Weights of a small GPT-style language model, trained from scratch on English Wikipedia.
Architecture: RMSNorm before each block, rotary positions, no biases in attention or MLP, untied embeddings, normalized queries and keys.
Training: 787M tokens, 6008 steps.
Each number is 200 + 30 x the weight over its row's rms, rounded and kept within 0 to 999. Layers, rows and columns count from 0. The size before them is the row's rms in percent of the matrix's.

# up: layer 4 MLP up, 1536x384, rms 0.222, rows 513-581, columns 0-47
# down: layer 4 MLP down (transposed), 1536x384, rms 0.221, rows 513-581, columns 0-47
up513,103,180,169,172,195,148,235,217,213,191,175,243,242,126,226,233,213,252,202,174,202,155,213,231,195,205,220,180,219,202,206,264,185,199,212,141,235,248,203,189,195,236,172,183,227,258,211,180,122
down513,104,170,182,222,145,211,182,198,238,175,227,217,206,162,173,237,204,178,208,184,228,176,208,215,241,216,213,195,231,152,217,209,238,178,154,255,185,186,166,250,187,179,158,196,164,183,255,190,171
up514,089,193,146,141,182,171,176,233,231,127,151,230,213,172,185,248,191,211,225,172,262,212,176,286,204,268,212,190,195,192,163,221,173,211,174,183,242,201,241,192,186,209,223,166,217,153,168,246,143
down514,094,232,194,217,201,191,237,224,220,233,278,188,209,237,139,205,174,165,190,206,199,209,200,162,253,181,232,216,181,214,158,146,223,233,153,184,223,207,155,191,203,224,186,177,196,230,171,147,190
up515,128,169,245,186,211,214,189,183,185,230,204,223,165,240,219,246,158,230,205,195,151,219,211,171,164,183,220,222,221,168,182,116,199,220,177,157,192,217,211,185,185,177,176,249,230,242,230,143,166
down515,119,191,197,150,207,210,182,191,184,211,179,212,224,193,230,210,214,232,191,218,170,179,264,161,217,249,172,247,205,241,217,144,167,167,181,195,186,169,222,224,158,234,246,238,187,190,209,236,147
up516,098,226,204,195,213,188,217,247,183,222,264,152,229,203,192,204,177,183,248,240,223,202,240,209,205,179,235,202,202,204,204,238,158,159,210,239,210,231,194,177,249,223,197,232,196,196,232,197,138
down516,099,167,310,182,208,230,188,232,192,239,201,160,185,198,202,174,209,234,199,245,246,213,225,254,201,159,151,173,226,241,219,211,203,128,269,195,225,229,204,212,208,182,206,215,134,225,193,159,207
up517,102,204,250,187,189,207,178,167,195,245,172,258,243,229,221,231,230,159,134,232,162,192,178,202,204,258,227,222,143,232,184,199,207,211,250,196,210,241,204,166,191,205,185,207,161,163,200,201,175
down517,109,188,201,144,210,151,220,211,216,222,237,206,204,187,210,251,172,201,219,141,196,187,179,207,211,203,239,209,226,199,225,224,209,233,169,200,191,144,145,201,181,210,170,187,231,220,253,238,243
up518,101,203,222,189,228,183,219,161,183,236,147,169,187,217,171,145,195,183,213,168,169,232,171,185,181,177,199,194,211,205,188,219,165,205,179,186,236,219,159,190,236,182,244,216,194,204,184,169,203
down518,099,200,252,183,221,261,196,201,181,205,206,187,214,199,194,215,253,224,168,187,167,188,239,234,196,230,201,182,170,155,194,183,242,138,192,173,227,224,236,173,228,182,225,197,218,208,208,219,220
up519,103,184,164,200,158,218,174,206,216,280,238,242,166,235,221,195,215,156,172,197,173,223,168,112,243,195,207,164,180,178,197,182,221,251,223,178,224,183,224,194,214,196,255,168,180,165,166,168,142
down519,103,188,168,261,173,259,198,168,235,181,187,229,174,187,197,170,219,190,167,209,186,189,166,204,209,224,185,212,182,230,205,205,191,236,210,279,223,197,223,239,156,162,210,136,145,189,188,163,220
up520,108,205,223,209,197,217,214,229,229,169,207,106,185,209,223,336,152,177,193,161,190,199,132,259,206,209,211,226,249,207,195,183,223,183,203,237,223,228,247,167,208,189,244,160,190,180,172,190,222
down520,102,205,177,234,215,202,197,152,212,199,191,170,168,220,212,205,130,213,211,202,210,157,213,262,198,199,191,273,191,229,172,227,223,172,199,213,189,134,196,180,214,203,201,177,167,192,140,204,240
up521,116,185,182,183,201,165,194,223,194,163,177,164,199,133,223,186,157,107,221,252,187,214,147,177,192,235,224,201,212,192,164,218,254,179,187,155,226,197,235,211,222,176,185,207,254,188,194,185,174
down521,112,195,188,164,178,148,216,165,148,194,195,158,219,231,278,227,204,208,199,244,169,186,158,221,210,189,180,190,227,144,182,256,198,216,150,185,199,156,198,161,194,121,220,201,146,143,176,156,218
up522,106,254,216,216,209,196,219,224,171,240,182,185,217,219,188,182,238,192,170,186,193,212,221,172,168,159,158,226,191,179,212,208,173,219,241,177,187,190,246,165,214,213,196,190,208,189,179,176,197
down522,102,201,211,215,247,156,216,217,240,245,240,187,177,226,189,191,146,235,116,202,172,185,217,222,250,197,165,184,213,260,198,137,225,191,204,218,232,205,165,173,193,220,190,205,196,268,173,191,190
up523,090,273,148,180,159,248,201,206,221,197,198,196,211,172,209,272,203,232,164,229,184,202,174,218,200,151,197,233,200,219,163,195,200,177,218,197,172,201,257,205,215,204,250,179,238,261,182,195,219
down523,099,233,162,209,213,166,187,191,194,238,184,210,236,179,192,145,170,228,222,208,249,211,188,175,177,227,227,188,139,196,191,174,182,147,218,230,198,133,211,210,212,163,234,189,206,222,197,232,128
up524,107,262,187,227,196,230,211,169,234,173,207,177,130,238,203,176,212,197,202,208,187,159,211,233,219,227,213,193,188,213,210,205,221,200,228,215,258,273,224,157,187,208,231,170,250,168,200,223,170
down524,109,200,164,255,175,264,198,239,251,192,156,194,191,231,222,197,222,204,188,196,255,204,224,212,245,167,197,208,184,220,201,241,212,184,188,181,234,205,188,210,189,224,153,147,178,168,221,184,184
up525,086,190,225,202,224,214,201,169,158,243,246,190,180,214,192,214,190,204,159,215,189,196,196,239,218,198,194,212,185,205,244,201,230,228,207,221,191,212,162,192,170,161,169,152,189,224,169,183,178
down525,085,203,225,196,259,162,182,175,158,239,164,178,136,203,184,217,158,185,189,194,231,229,185,200,227,180,159,226,177,203,206,179,223,206,155,232,205,134,192,223,202,254,218,198,270,206,206,136,230
up526,109,191,185,163,173,195,212,214,222,141,245,184,176,194,171,174,187,192,224,184,172,228,171,179,146,147,239,178,259,208,221,174,190,212,202,125,187,193,211,200,184,220,204,221,169,212,235,148,173
down526,109,227,245,184,215,223,168,166,192,232,206,176,169,213,220,192,204,145,155,237,205,162,191,228,228,192,235,226,142,244,221,210,190,214,241,226,150,178,240,200,192,216,221,194,147,206,197,212,248
up527,100,194,175,248,213,213,215,223,200,168,246,242,210,203,179,216,240,176,161,236,238,218,235,131,228,214,178,213,206,211,216,211,214,188,179,141,181,204,198,182,223,195,222,176,213,166,174,201,210
down527,098,230,174,192,169,195,259,183,223,187,212,212,229,143,212,162,234,213,193,221,192,180,174,179,202,185,167,238,254,239,197,200,237,220,174,272,227,226,163,183,210,173,199,157,144,200,159,200,199
up528,092,210,206,239,181,172,188,235,210,243,210,209,171,219,171,158,250,173,214,219,221,169,262,194,177,226,182,204,201,181,202,179,168,151,158,282,241,175,177,208,233,213,224,239,193,157,181,206,247
down528,098,166,200,207,206,233,200,190,193,168,197,157,206,142,226,160,195,187,160,216,222,197,190,193,153,173,179,197,204,224,202,166,208,223,191,131,174,219,135,195,216,242,230,188,231,189,244,212,188
up529,113,184,180,215,178,207,232,222,143,164,173,199,205,204,235,205,230,188,254,255,219,232,189,172,199,171,150,176,182,202,181,200,150,191,184,188,216,224,226,206,150,225,219,211,185,146,173,171,200
down529,115,148,252,238,195,220,229,210,239,217,246,303,199,221,175,186,224,190,224,134,177,179,204,199,215,184,147,203,223,215,177,182,199,205,169,169,201,279,237,184,175,184,209,195,244,193,160,141,223
up530,106,219,164,179,212,189,208,234,211,212,195,201,188,286,157,157,185,185,207,140,222,190,203,220,227,180,218,148,238,207,222,276,190,189,195,194,227,179,179,187,255,251,203,144,154,163,228,183,244
down530,105,186,223,150,212,219,186,218,165,196,205,109,197,166,192,241,224,218,190,196,281,197,198,201,194,167,193,227,190,175,147,253,214,171,230,194,218,145,149,193,208,191,201,217,253,180,183,180,163
up531,116,229,146,195,188,140,221,182,217,229,186,199,171,249,165,143,187,226,216,230,153,175,172,203,251,221,184,130,216,214,184,205,192,259,174,223,202,225,178,205,140,169,184,244,182,265,216,239,200
down531,113,194,157,160,168,241,182,189,180,176,159,139,175,213,206,182,280,202,199,255,240,176,191,199,179,146,174,191,224,200,232,198,184,224,177,177,235,152,214,179,205,168,210,189,233,220,220,234,213
up532,123,211,194,168,212,174,243,178,185,163,170,207,140,220,174,147,201,204,175,246,174,204,172,198,197,185,226,214,198,157,198,150,208,151,249,195,183,236,215,197,151,249,215,231,166,187,210,188,180
down532,123,230,168,193,244,217,163,273,156,214,208,273,219,192,202,180,210,193,210,179,182,216,194,230,223,174,223,178,148,149,210,237,197,127,246,175,201,173,126,251,230,205,153,162,196,191,202,229,239
up533,116,229,156,180,160,163,196,225,162,257,224,208,152,221,213,230,253,219,187,139,218,182,226,182,217,173,259,221,235,221,182,163,203,210,187,224,220,238,207,168,175,168,218,168,190,219,173,207,179
down533,118,162,228,259,215,187,249,203,213,228,261,251,185,186,241,210,221,196,198,158,152,209,156,241,172,174,231,206,177,240,231,158,179,186,168,244,205,180,197,170,217,225,204,183,139,237,216,202,190
up534,130,204,219,236,175,178,187,197,216,173,186,179,213,159,173,194,191,176,209,163,206,233,227,229,183,204,213,190,196,209,239,151,202,179,214,191,173,205,257,131,224,258,171,180,194,220,218,162,225
down534,102,164,170,201,213,260,187,209,213,254,196,203,204,183,225,153,201,253,185,180,162,216,186,167,182,201,176,185,149,232,166,225,247,212,175,218,208,284,190,225,193,187,218,199,210,196,248,134,189
up535,086,154,193,225,204,205,147,198,149,246,231,239,212,222,247,202,229,227,188,198,189,217,208,242,219,184,228,216,209,228,170,185,133,204,245,187,190,173,180,151,194,183,260,177,233,200,191,181,154
down535,078,184,192,234,204,191,143,202,229,159,225,223,237,198,172,199,212,199,176,189,147,216,197,193,207,179,214,169,194,217,219,180,232,189,153,238,175,169,218,218,161,171,182,160,203,195,201,225,213
up536,100,226,202,231,210,169,150,261,202,184,201,220,145,239,189,229,186,219,168,157,196,120,140,174,227,216,189,203,203,206,156,201,215,184,215,147,190,212,161,264,207,196,210,180,217,158,170,193,194
down536,105,173,248,197,253,162,187,159,122,212,201,160,200,206,162,172,225,188,184,174,179,199,174,193,137,260,206,189,183,171,225,145,204,209,227,207,234,231,187,158,137,195,195,168,183,205,184,261,206
up537,101,286,245,147,140,192,193,192,201,157,285,218,223,195,199,197,194,207,200,203,163,198,187,228,185,147,201,170,197,203,235,167,211,224,205,213,210,182,189,144,238,229,209,208,237,183,214,156,204
down537,102,174,230,102,193,207,199,194,236,240,185,171,204,209,245,184,195,243,193,177,164,211,165,186,195,208,218,226,232,160,256,160,185,243,211,173,209,208,133,192,147,200,164,197,215,227,210,197,236
up538,101,195,155,188,203,206,148,157,206,192,118,208,194,231,201,190,216,133,204,187,205,174,170,174,167,149,227,163,133,200,226,219,187,213,216,195,164,207,208,251,178,213,175,199,226,232,166,201,208
down538,105,187,161,210,220,213,225,196,142,236,188,187,221,177,235,189,207,220,223,144,233,238,223,198,229,216,224,158,200,196,181,197,193,157,181,204,215,233,156,146,202,182,224,193,232,147,190,169,270
up539,103,231,199,174,195,203,206,236,165,177,204,232,216,211,158,209,166,245,254,171,193,210,213,162,190,222,190,207,176,201,194,180,246,248,171,217,187,252,246,161,210,199,238,241,207,162,182,139,220
down539,096,167,214,203,189,222,212,196,196,187,168,237,210,203,205,198,204,235,151,151,233,212,177,231,175,191,232,196,181,193,213,157,112,137,216,246,223,169,201,194,212,184,200,219,146,229,164,221,226
up540,119,203,191,243,250,235,115,232,236,173,218,229,206,220,185,183,218,207,184,186,213,222,193,207,193,233,125,186,236,206,182,160,174,212,179,227,207,211,231,208,202,226,167,211,230,234,169,115,166
down540,102,261,122,207,195,185,291,204,188,154,191,267,227,185,133,189,205,207,172,182,164,209,265,181,186,233,218,218,205,238,178,160,167,206,217,214,187,194,219,152,227,167,175,205,187,180,183,228,201
up541,098,218,202,192,174,168,231,201,167,164,163,183,172,163,192,228,212,228,183,181,260,249,213,195,221,199,207,197,131,227,196,157,217,242,206,207,195,206,188,205,212,244,176,249,197,181,187,203,224
down541,103,201,223,187,215,189,240,172,242,191,219,241,157,173,181,170,211,215,154,236,199,160,235,230,184,261,223,289,205,106,204,202,204,181,190,227,170,110,241,235,195,227,198,227,228,160,221,212,247
up542,115,177,259,212,228,212,213,190,189,191,250,235,201,177,227,179,214,218,173,165,186,181,192,181,194,205,195,273,201,208,190,206,180,207,157,167,319,220,253,207,81,164,209,193,180,206,161,205,239
down542,108,152,171,229,245,190,188,179,217,204,206,234,172,193,218,211,190,170,174,226,194,174,225,164,157,202,240,153,194,184,165,177,209,103,147,225,180,209,232,205,166,185,251,129,206,195,162,207,193
up543,053,222,209,199,185,122,253,234,133,211,124,181,211,186,180,196,142,219,164,214,202,224,269,168,188,170,191,168,235,152,219,203,233,184,164,226,144,199,235,201,232,202,221,191,214,281,143,244,208
down543,077,160,229,166,252,247,224,195,225,166,195,208,178,257,242,220,210,177,188,213,187,241,158,194,201,193,195,166,135,207,207,165,240,220,186,165,214,187,198,168,188,183,212,246,181,211,256,210,213
up544,095,185,217,187,172,234,194,180,138,159,182,157,205,212,225,199,174,225,161,227,153,203,207,178,190,198,244,196,183,231,161,231,190,245,235,186,173,243,218,203,212,199,201,211,255,205,150,139,222
down544,105,213,212,183,214,230,197,224,198,228,178,177,208,149,204,252,187,194,240,199,249,222,258,245,166,160,191,167,174,162,156,221,164,164,218,223,176,186,255,192,207,196,202,202,200,210,196,213,269
up545,104,212,205,227,181,171,258,225,196,202,191,216,208,208,215,210,222,207,214,210,188,217,183,182,252,140,126,126,217,212,186,206,259,219,282,189,168,221,237,236,234,192,148,167,214,263,232,234,173
down545,108,219,261,189,208,164,195,179,183,202,238,253,194,207,245,202,166,207,196,241,244,185,266,197,214,184,178,188,204,251,182,249,162,216,238,272,203,236,172,223,212,171,206,208,170,182,226,229,201
up546,103,148,213,270,204,171,168,222,214,149,211,201,235,227,193,135,209,231,170,235,237,214,245,161,240,241,223,163,172,224,180,197,203,209,224,239,194,215,234,205,232,176,219,208,259,187,171,220,210
down546,097,228,249,193,235,176,209,151,148,183,206,231,174,194,200,217,125,278,246,173,217,179,220,167,225,248,167,241,166,212,208,238,177,196,178,167,253,129,163,145,190,254,126,210,196,181,152,218,204
up547,102,179,190,210,203,213,200,209,181,247,190,259,174,217,227,230,196,217,200,209,232,98,240,170,173,163,234,219,243,222,165,232,220,196,224,213,190,171,225,194,192,212,213,187,191,160,239,243,180
down547,104,156,201,172,169,250,199,230,157,211,190,145,208,217,198,183,205,225,173,237,203,237,231,174,205,186,180,192,299,220,203,253,198,195,202,254,210,209,154,220,231,217,182,203,234,226,205,211,185
up548,092,254,194,211,213,251,247,156,223,164,221,163,242,160,199,141,225,221,112,213,220,235,227,167,195,209,248,193,165,196,212,244,215,191,210,150,252,183,268,196,207,206,195,209,213,200,224,203,177
down548,094,158,206,199,239,226,225,252,218,238,216,161,203,179,240,186,218,202,230,227,185,238,151,210,237,171,246,202,190,233,258,185,221,201,190,207,168,203,184,165,196,187,183,171,177,236,175,191,253
up549,103,243,243,193,177,156,183,181,228,187,197,206,174,152,232,264,199,197,160,195,225,216,239,183,246,249,141,184,191,212,200,170,212,193,185,198,218,163,202,182,155,213,193,175,186,195,140,194,256
down549,095,205,200,122,196,191,235,160,178,176,188,141,239,227,194,174,240,229,228,197,189,202,215,119,203,251,166,135,224,199,172,196,159,145,206,268,211,195,187,235,243,185,197,169,128,215,155,248,189
up550,103,230,176,156,264,178,227,194,206,204,194,187,157,210,191,242,197,188,217,230,226,223,149,162,173,201,235,253,202,187,169,183,222,113,230,154,133,213,179,182,232,202,173,171,175,210,256,206,203
down550,108,189,230,155,177,209,243,140,179,173,191,167,237,145,222,210,220,197,182,174,208,248,225,187,220,193,189,189,187,249,227,191,207,160,222,229,179,157,190,209,173,171,222,187,151,173,243,185,242
up551,103,207,253,189,200,203,212,205,201,201,195,215,129,181,210,170,231,158,211,192,146,285,220,198,209,239,200,227,169,153,199,206,153,237,208,185,168,129,228,224,219,216,244,239,146,179,208,220,247
down551,107,176,187,254,183,235,166,197,206,228,252,185,256,226,194,210,156,136,199,193,192,185,195,185,219,257,172,185,169,262,215,223,188,207,210,224,266,199,140,222,212,170,190,208,209,161,149,190,182
up552,099,216,210,236,157,197,197,238,275,172,251,244,158,166,169,231,206,174,195,176,223,187,176,218,221,176,116,217,224,261,178,190,216,202,171,246,182,193,206,175,198,222,211,202,148,239,214,158,194
down552,098,243,166,202,223,203,163,210,213,210,227,223,216,181,208,137,241,204,216,227,189,224,211,161,176,223,175,216,214,182,191,193,215,231,199,205,196,201,176,185,216,134,179,192,224,194,152,231,191
up553,108,256,205,194,195,207,256,196,174,215,203,168,185,220,211,196,144,187,187,169,190,238,205,208,267,200,199,195,254,123,201,191,220,182,223,239,221,225,170,211,165,185,196,210,163,190,195,188,248
down553,110,207,213,196,162,152,223,229,193,186,147,193,230,190,207,187,197,175,170,192,201,204,204,225,196,212,186,111,246,228,107,159,202,179,167,230,155,195,137,150,204,220,148,236,231,168,181,214,189
up554,123,199,208,204,181,184,221,156,204,180,197,196,165,229,195,160,220,226,197,207,184,241,244,242,182,249,182,192,254,163,228,195,165,220,181,232,216,237,160,191,201,220,154,210,226,209,209,135,191
down554,119,169,145,219,171,195,204,143,197,180,232,163,171,209,195,172,193,246,233,215,242,197,156,216,240,142,144,179,240,180,260,242,225,189,170,192,194,224,203,221,185,193,188,223,225,144,235,224,186
up555,112,196,220,154,214,159,188,231,168,254,211,219,170,180,248,195,206,154,199,220,234,204,180,170,189,177,195,201,185,148,198,216,227,236,177,185,194,207,194,233,153,188,198,165,212,197,222,195,218
down555,105,218,235,207,215,174,188,198,207,210,187,225,205,198,209,222,226,212,248,226,160,166,229,273,172,198,186,185,239,201,246,199,203,243,269,211,184,205,188,282,204,183,180,189,179,220,186,241,165
up556,103,130,240,155,168,170,206,224,252,159,221,161,201,123,177,246,223,210,210,180,185,190,208,174,220,207,185,199,184,225,171,224,106,153,212,252,189,199,225,236,248,149,203,172,202,251,167,189,191
down556,089,169,168,241,211,173,140,235,240,217,216,162,191,175,135,188,206,188,145,212,197,249,228,233,146,232,218,188,224,204,258,176,182,219,222,214,187,184,166,173,199,185,195,169,252,161,240,146,212
up557,088,148,190,185,200,219,207,213,101,217,215,206,187,212,216,206,236,202,174,192,208,136,188,158,214,200,218,152,212,209,200,188,189,180,237,214,199,219,204,180,209,213,204,171,234,232,198,194,182
down557,091,215,204,188,162,195,132,195,214,212,229,128,175,209,206,162,198,184,156,200,197,159,262,232,196,210,216,240,215,161,163,218,216,222,142,216,232,174,220,200,222,225,222,180,215,188,206,181,156
up558,114,215,204,179,157,174,193,198,191,210,195,192,205,212,238,195,222,173,165,206,235,179,247,226,197,208,205,257,215,192,179,160,203,197,158,176,205,234,212,146,168,214,204,192,177,170,143,136,186
down558,115,142,210,212,162,244,209,224,195,149,196,221,187,213,224,198,177,207,175,166,215,203,193,175,232,162,179,211,155,215,228,197,226,166,227,224,218,187,184,243,219,227,220,169,158,217,208,185,136
up559,094,195,174,215,207,193,184,193,234,210,219,193,210,175,198,170,189,222,146,175,302,223,194,164,174,174,225,163,159,192,203,191,200,181,194,191,135,221,217,165,186,229,201,188,184,238,180,165,194
down559,093,185,219,204,211,199,225,196,206,149,222,248,210,235,201,205,195,239,261,144,186,171,228,233,227,243,165,261,221,215,226,215,202,190,197,170,254,147,236,162,140,209,219,205,232,199,188,184,195
up560,096,192,214,169,229,190,205,190,202,230,213,229,192,200,166,231,206,195,216,219,226,177,222,155,234,188,179,185,173,217,209,249,246,220,217,226,231,223,200,173,208,219,164,214,245,229,191,191,183
down560,097,185,202,192,229,238,212,244,223,190,160,181,226,227,229,148,228,226,206,167,184,185,163,151,191,185,216,173,219,184,157,160,206,236,193,199,219,237,211,200,207,160,161,228,194,206,235,194,210
up561,096,220,169,186,153,202,225,158,174,249,195,144,193,153,194,210,212,248,206,140,208,188,193,233,199,233,232,195,195,233,171,201,182,178,201,213,238,213,246,217,117,225,223,176,237,165,212,188,222
down561,094,183,241,173,227,225,178,189,188,199,221,165,196,213,205,219,243,268,215,250,143,216,199,211,237,201,167,146,272,193,183,188,218,188,229,223,190,155,166,212,204,187,236,262,221,183,186,216,253
up562,097,151,186,242,213,173,222,195,213,182,194,185,210,167,206,200,250,224,172,182,172,159,222,254,156,208,169,194,270,172,163,191,168,206,251,177,247,177,191,206,144,214,212,163,219,176,160,216,223
down562,094,199,183,176,187,230,183,201,149,218,157,187,189,186,239,219,209,203,177,150,211,181,133,236,241,144,190,194,248,181,196,198,222,218,226,177,179,191,267,187,197,223,159,220,149,245,176,176,253
up563,097,251,200,247,247,173,214,191,196,170,230,188,158,219,219,188,195,187,198,198,215,202,198,229,183,174,183,234,196,212,177,242,145,221,189,201,164,215,220,214,272,228,247,195,188,204,243,183,207
down563,102,216,127,192,230,204,177,196,219,222,120,190,201,192,185,215,222,168,188,280,212,202,248,182,208,233,222,211,211,190,212,224,222,249,168,203,159,193,188,217,235,240,201,233,148,238,146,208,202
up564,088,197,212,187,150,194,160,183,159,251,179,252,157,177,212,228,201,234,213,196,234,164,243,191,212,177,231,252,191,225,173,143,102,221,175,199,207,202,205,219,206,162,223,190,149,224,189,245,181
down564,081,236,181,209,223,259,213,188,176,194,203,166,148,166,236,218,177,170,185,231,209,176,162,151,176,233,267,189,201,219,142,223,227,197,169,232,198,199,225,188,177,144,196,213,187,175,220,227,163
up565,108,225,154,192,201,263,213,197,200,194,192,229,149,149,203,184,171,130,171,226,168,241,196,234,146,204,200,160,205,216,188,143,186,175,213,254,224,178,214,205,249,221,276,219,163,211,164,218,193
down565,108,219,219,187,227,225,146,221,167,195,242,219,189,217,204,155,252,217,242,149,266,191,187,228,249,170,133,183,150,191,159,242,184,177,171,204,172,164,220,216,217,216,163,177,206,244,230,211,212
up566,104,260,212,159,191,176,241,223,196,228,204,218,115,219,260,238,234,203,202,206,248,214,198,218,202,191,237,125,217,225,219,226,191,201,139,187,233,183,199,199,208,210,201,175,182,202,165,192,236
down566,106,271,215,187,170,215,226,202,188,168,238,196,181,195,202,205,185,178,234,183,227,126,236,179,223,177,199,159,200,190,211,173,235,212,215,178,202,255,160,162,197,189,193,189,191,209,232,209,212
up567,108,201,224,167,212,138,182,241,201,179,212,215,230,207,150,132,205,163,191,143,253,149,212,190,204,171,202,193,193,245,237,203,185,184,133,223,226,161,219,218,227,236,206,189,236,188,221,223,181
down567,105,276,198,215,151,185,169,200,226,118,166,230,240,179,185,198,205,187,242,190,170,184,188,207,185,187,196,155,187,161,189,215,184,191,202,280,199,179,213,243,221,162,235,189,182,190,216,206,205
up568,097,229,202,235,263,135,166,189,226,140,204,199,198,218,228,243,135,96,173,179,200,152,202,192,194,242,166,207,193,204,141,229,223,243,188,201,188,205,204,205,229,203,192,203,213,197,159,214,151
down568,100,206,180,213,211,159,193,283,165,192,174,222,209,154,162,143,181,176,204,147,158,194,169,201,148,185,265,154,151,238,225,192,198,166,156,189,181,199,208,157,218,206,140,204,206,201,229,161,227
up569,107,197,205,237,222,233,241,159,160,262,232,205,231,202,212,195,222,184,187,188,255,198,193,177,208,185,189,195,160,164,200,192,159,193,265,197,245,204,208,192,117,250,221,265,196,223,160,214,218
down569,099,170,211,177,239,206,200,218,244,156,209,180,156,203,202,221,210,224,179,247,200,149,235,237,213,248,165,164,180,177,170,157,167,186,178,227,204,200,213,167,202,193,180,155,164,149,220,247,233
up570,105,156,219,188,188,264,231,221,208,215,196,211,210,162,206,149,190,183,136,153,263,184,185,236,224,223,216,134,165,177,204,163,231,139,192,174,214,182,208,165,252,197,169,194,205,197,191,163,169
down570,107,193,217,190,190,246,198,182,203,196,192,231,194,176,251,192,198,186,212,232,213,243,196,192,190,222,238,193,189,175,170,194,192,202,232,236,129,185,210,228,234,210,208,148,160,206,222,204,211
up571,100,217,179,198,172,196,191,157,198,212,207,279,213,199,162,234,215,204,190,236,208,227,179,203,224,223,166,223,208,214,180,202,283,229,159,214,159,212,212,228,205,183,233,189,212,197,153,191,167
down571,108,174,183,197,199,196,169,175,146,234,192,259,183,230,208,199,242,233,186,168,137,248,217,294,176,214,234,205,180,222,208,201,229,218,191,222,156,213,182,138,236,169,170,183,213,172,185,167,163
up572,103,207,241,164,190,201,235,171,206,167,177,237,169,197,231,182,222,153,204,207,217,171,224,175,149,252,198,217,181,208,172,212,218,209,208,204,182,222,270,156,166,176,162,186,195,228,177,167,201
down572,100,188,228,181,244,262,226,258,191,193,197,214,175,201,239,188,204,220,213,215,167,117,199,201,200,174,222,211,214,213,179,218,241,187,209,196,175,209,202,229,235,237,220,230,185,229,194,172,226
up573,103,141,258,201,130,192,207,260,137,217,217,125,173,205,207,226,175,223,184,138,213,217,203,228,170,244,213,177,200,203,213,208,147,176,209,179,221,202,189,159,198,268,203,189,218,207,227,168,240
down573,097,203,203,208,205,163,199,194,232,206,244,192,124,205,136,185,179,208,148,227,204,144,217,226,232,207,212,276,208,212,195,163,194,198,219,222,188,130,219,130,226,154,206,182,216,166,240,191,222
up574,098,279,261,187,181,216,200,241,214,182,222,226,173,194,219,222,200,173,180,249,196,205,178,231,201,183,175,234,198,220,194,194,208,181,162,237,179,223,234,206,179,250,223,246,207,197,184,244,246
down574,096,225,227,186,178,180,156,232,200,191,200,240,264,182,170,186,212,234,157,211,185,233,175,230,208,190,169,205,156,211,171,156,202,213,247,170,243,202,197,251,165,183,170,168,207,228,197,222,184
up575,084,152,206,219,231,165,180,208,194,133,149,166,221,177,183,218,247,203,211,152,186,149,218,200,195,130,177,203,205,217,237,209,199,175,192,222,190,198,225,170,165,203,178,194,195,194,193,214,201
down575,089,218,250,155,183,201,194,262,140,189,195,245,202,243,249,181,201,143,197,151,184,237,208,202,260,216,195,214,206,243,252,178,218,183,203,200,213,204,140,231,193,140,192,205,159,198,204,203,203
up576,050,249,192,178,158,164,196,204,164,198,169,161,162,225,216,141,153,210,128,227,203,219,231,157,248,145,223,156,173,127,237,227,193,184,185,219,161,209,236,201,227,179,190,201,238,251,195,264,220
down576,065,200,196,156,274,188,214,210,167,229,255,125,227,201,164,203,166,215,244,224,219,196,202,157,152,233,248,212,225,244,177,183,238,233,192,156,208,239,222,154,177,203,165,217,173,216,209,222,179
up577,113,194,232,156,231,191,186,233,216,222,183,252,186,183,168,153,186,225,224,227,188,165,179,181,178,195,205,211,202,281,200,209,199,201,236,191,219,190,238,226,162,113,186,273,172,219,202,210,219
down577,110,215,189,187,226,177,211,241,213,164,248,193,196,217,225,155,218,196,230,145,183,172,235,185,256,206,186,173,127,197,275,157,183,195,216,245,212,198,224,214,168,158,247,200,148,172,235,197,217
up578,101,249,199,304,247,206,160,227,176,243,211,181,196,212,229,256,197,168,191,130,271,230,172,172,241,138,174,206,229,219,218,214,247,189,218,221,227,228,202,229,212,207,155,193,172,248,167,183,183
down578,102,203,208,236,184,228,191,207,210,190,213,177,236,163,225,197,206,155,210,161,220,224,200,193,222,199,203,205,183,180,199,187,213,195,146,178,269,187,129,231,230,186,185,212,141,189,190,186,227
up579,117,186,203,232,225,196,235,205,141,220,190,246,170,228,207,196,164,120,168,160,278,200,169,199,151,191,206,240,193,212,250,181,183,196,188,216,219,173,189,235,147,208,226,171,186,150,205,182,175
down579,110,192,185,214,208,259,202,224,141,176,165,206,215,224,200,192,212,207,206,232,185,197,230,184,168,204,218,256,204,165,196,147,168,176,179,153,218,223,138,168,200,177,239,231,162,186,159,174,178
up580,098,219,184,203,162,201,211,193,221,223,223,237,215,207,228,176,192,170,227,230,211,193,184,183,199,220,211,151,171,251,227,190,239,232,181,234,226,161,260,183,228,185,204,182,216,207,201,166,179
down580,105,180,257,278,153,187,157,186,168,182,218,177,224,230,224,231,240,240,198,220,241,252,188,245,192,180,163,210,215,198,213,164,218,231,225,197,190,190,240,214,233,214,162,187,269,297,205,185,232
up581,084,133,179,174,235,186,172,162,150,159,194,164,175,180,159,202,163,166,192,228,195,214,196,167,227,187,208,232,189,164,209,176,228,226,205,190,179,222,226,182,230,238,251,198,199,191,223,197,218
down581,083,188,208,272,169,230,240,184,205,180,227,178,195,135,249,213,240,231,213,210,159,211,209,189,168,198,192,187,176,155,151,223,147,192,201,238,178,196,179,225,170,206,169,248,218,172,221,197,192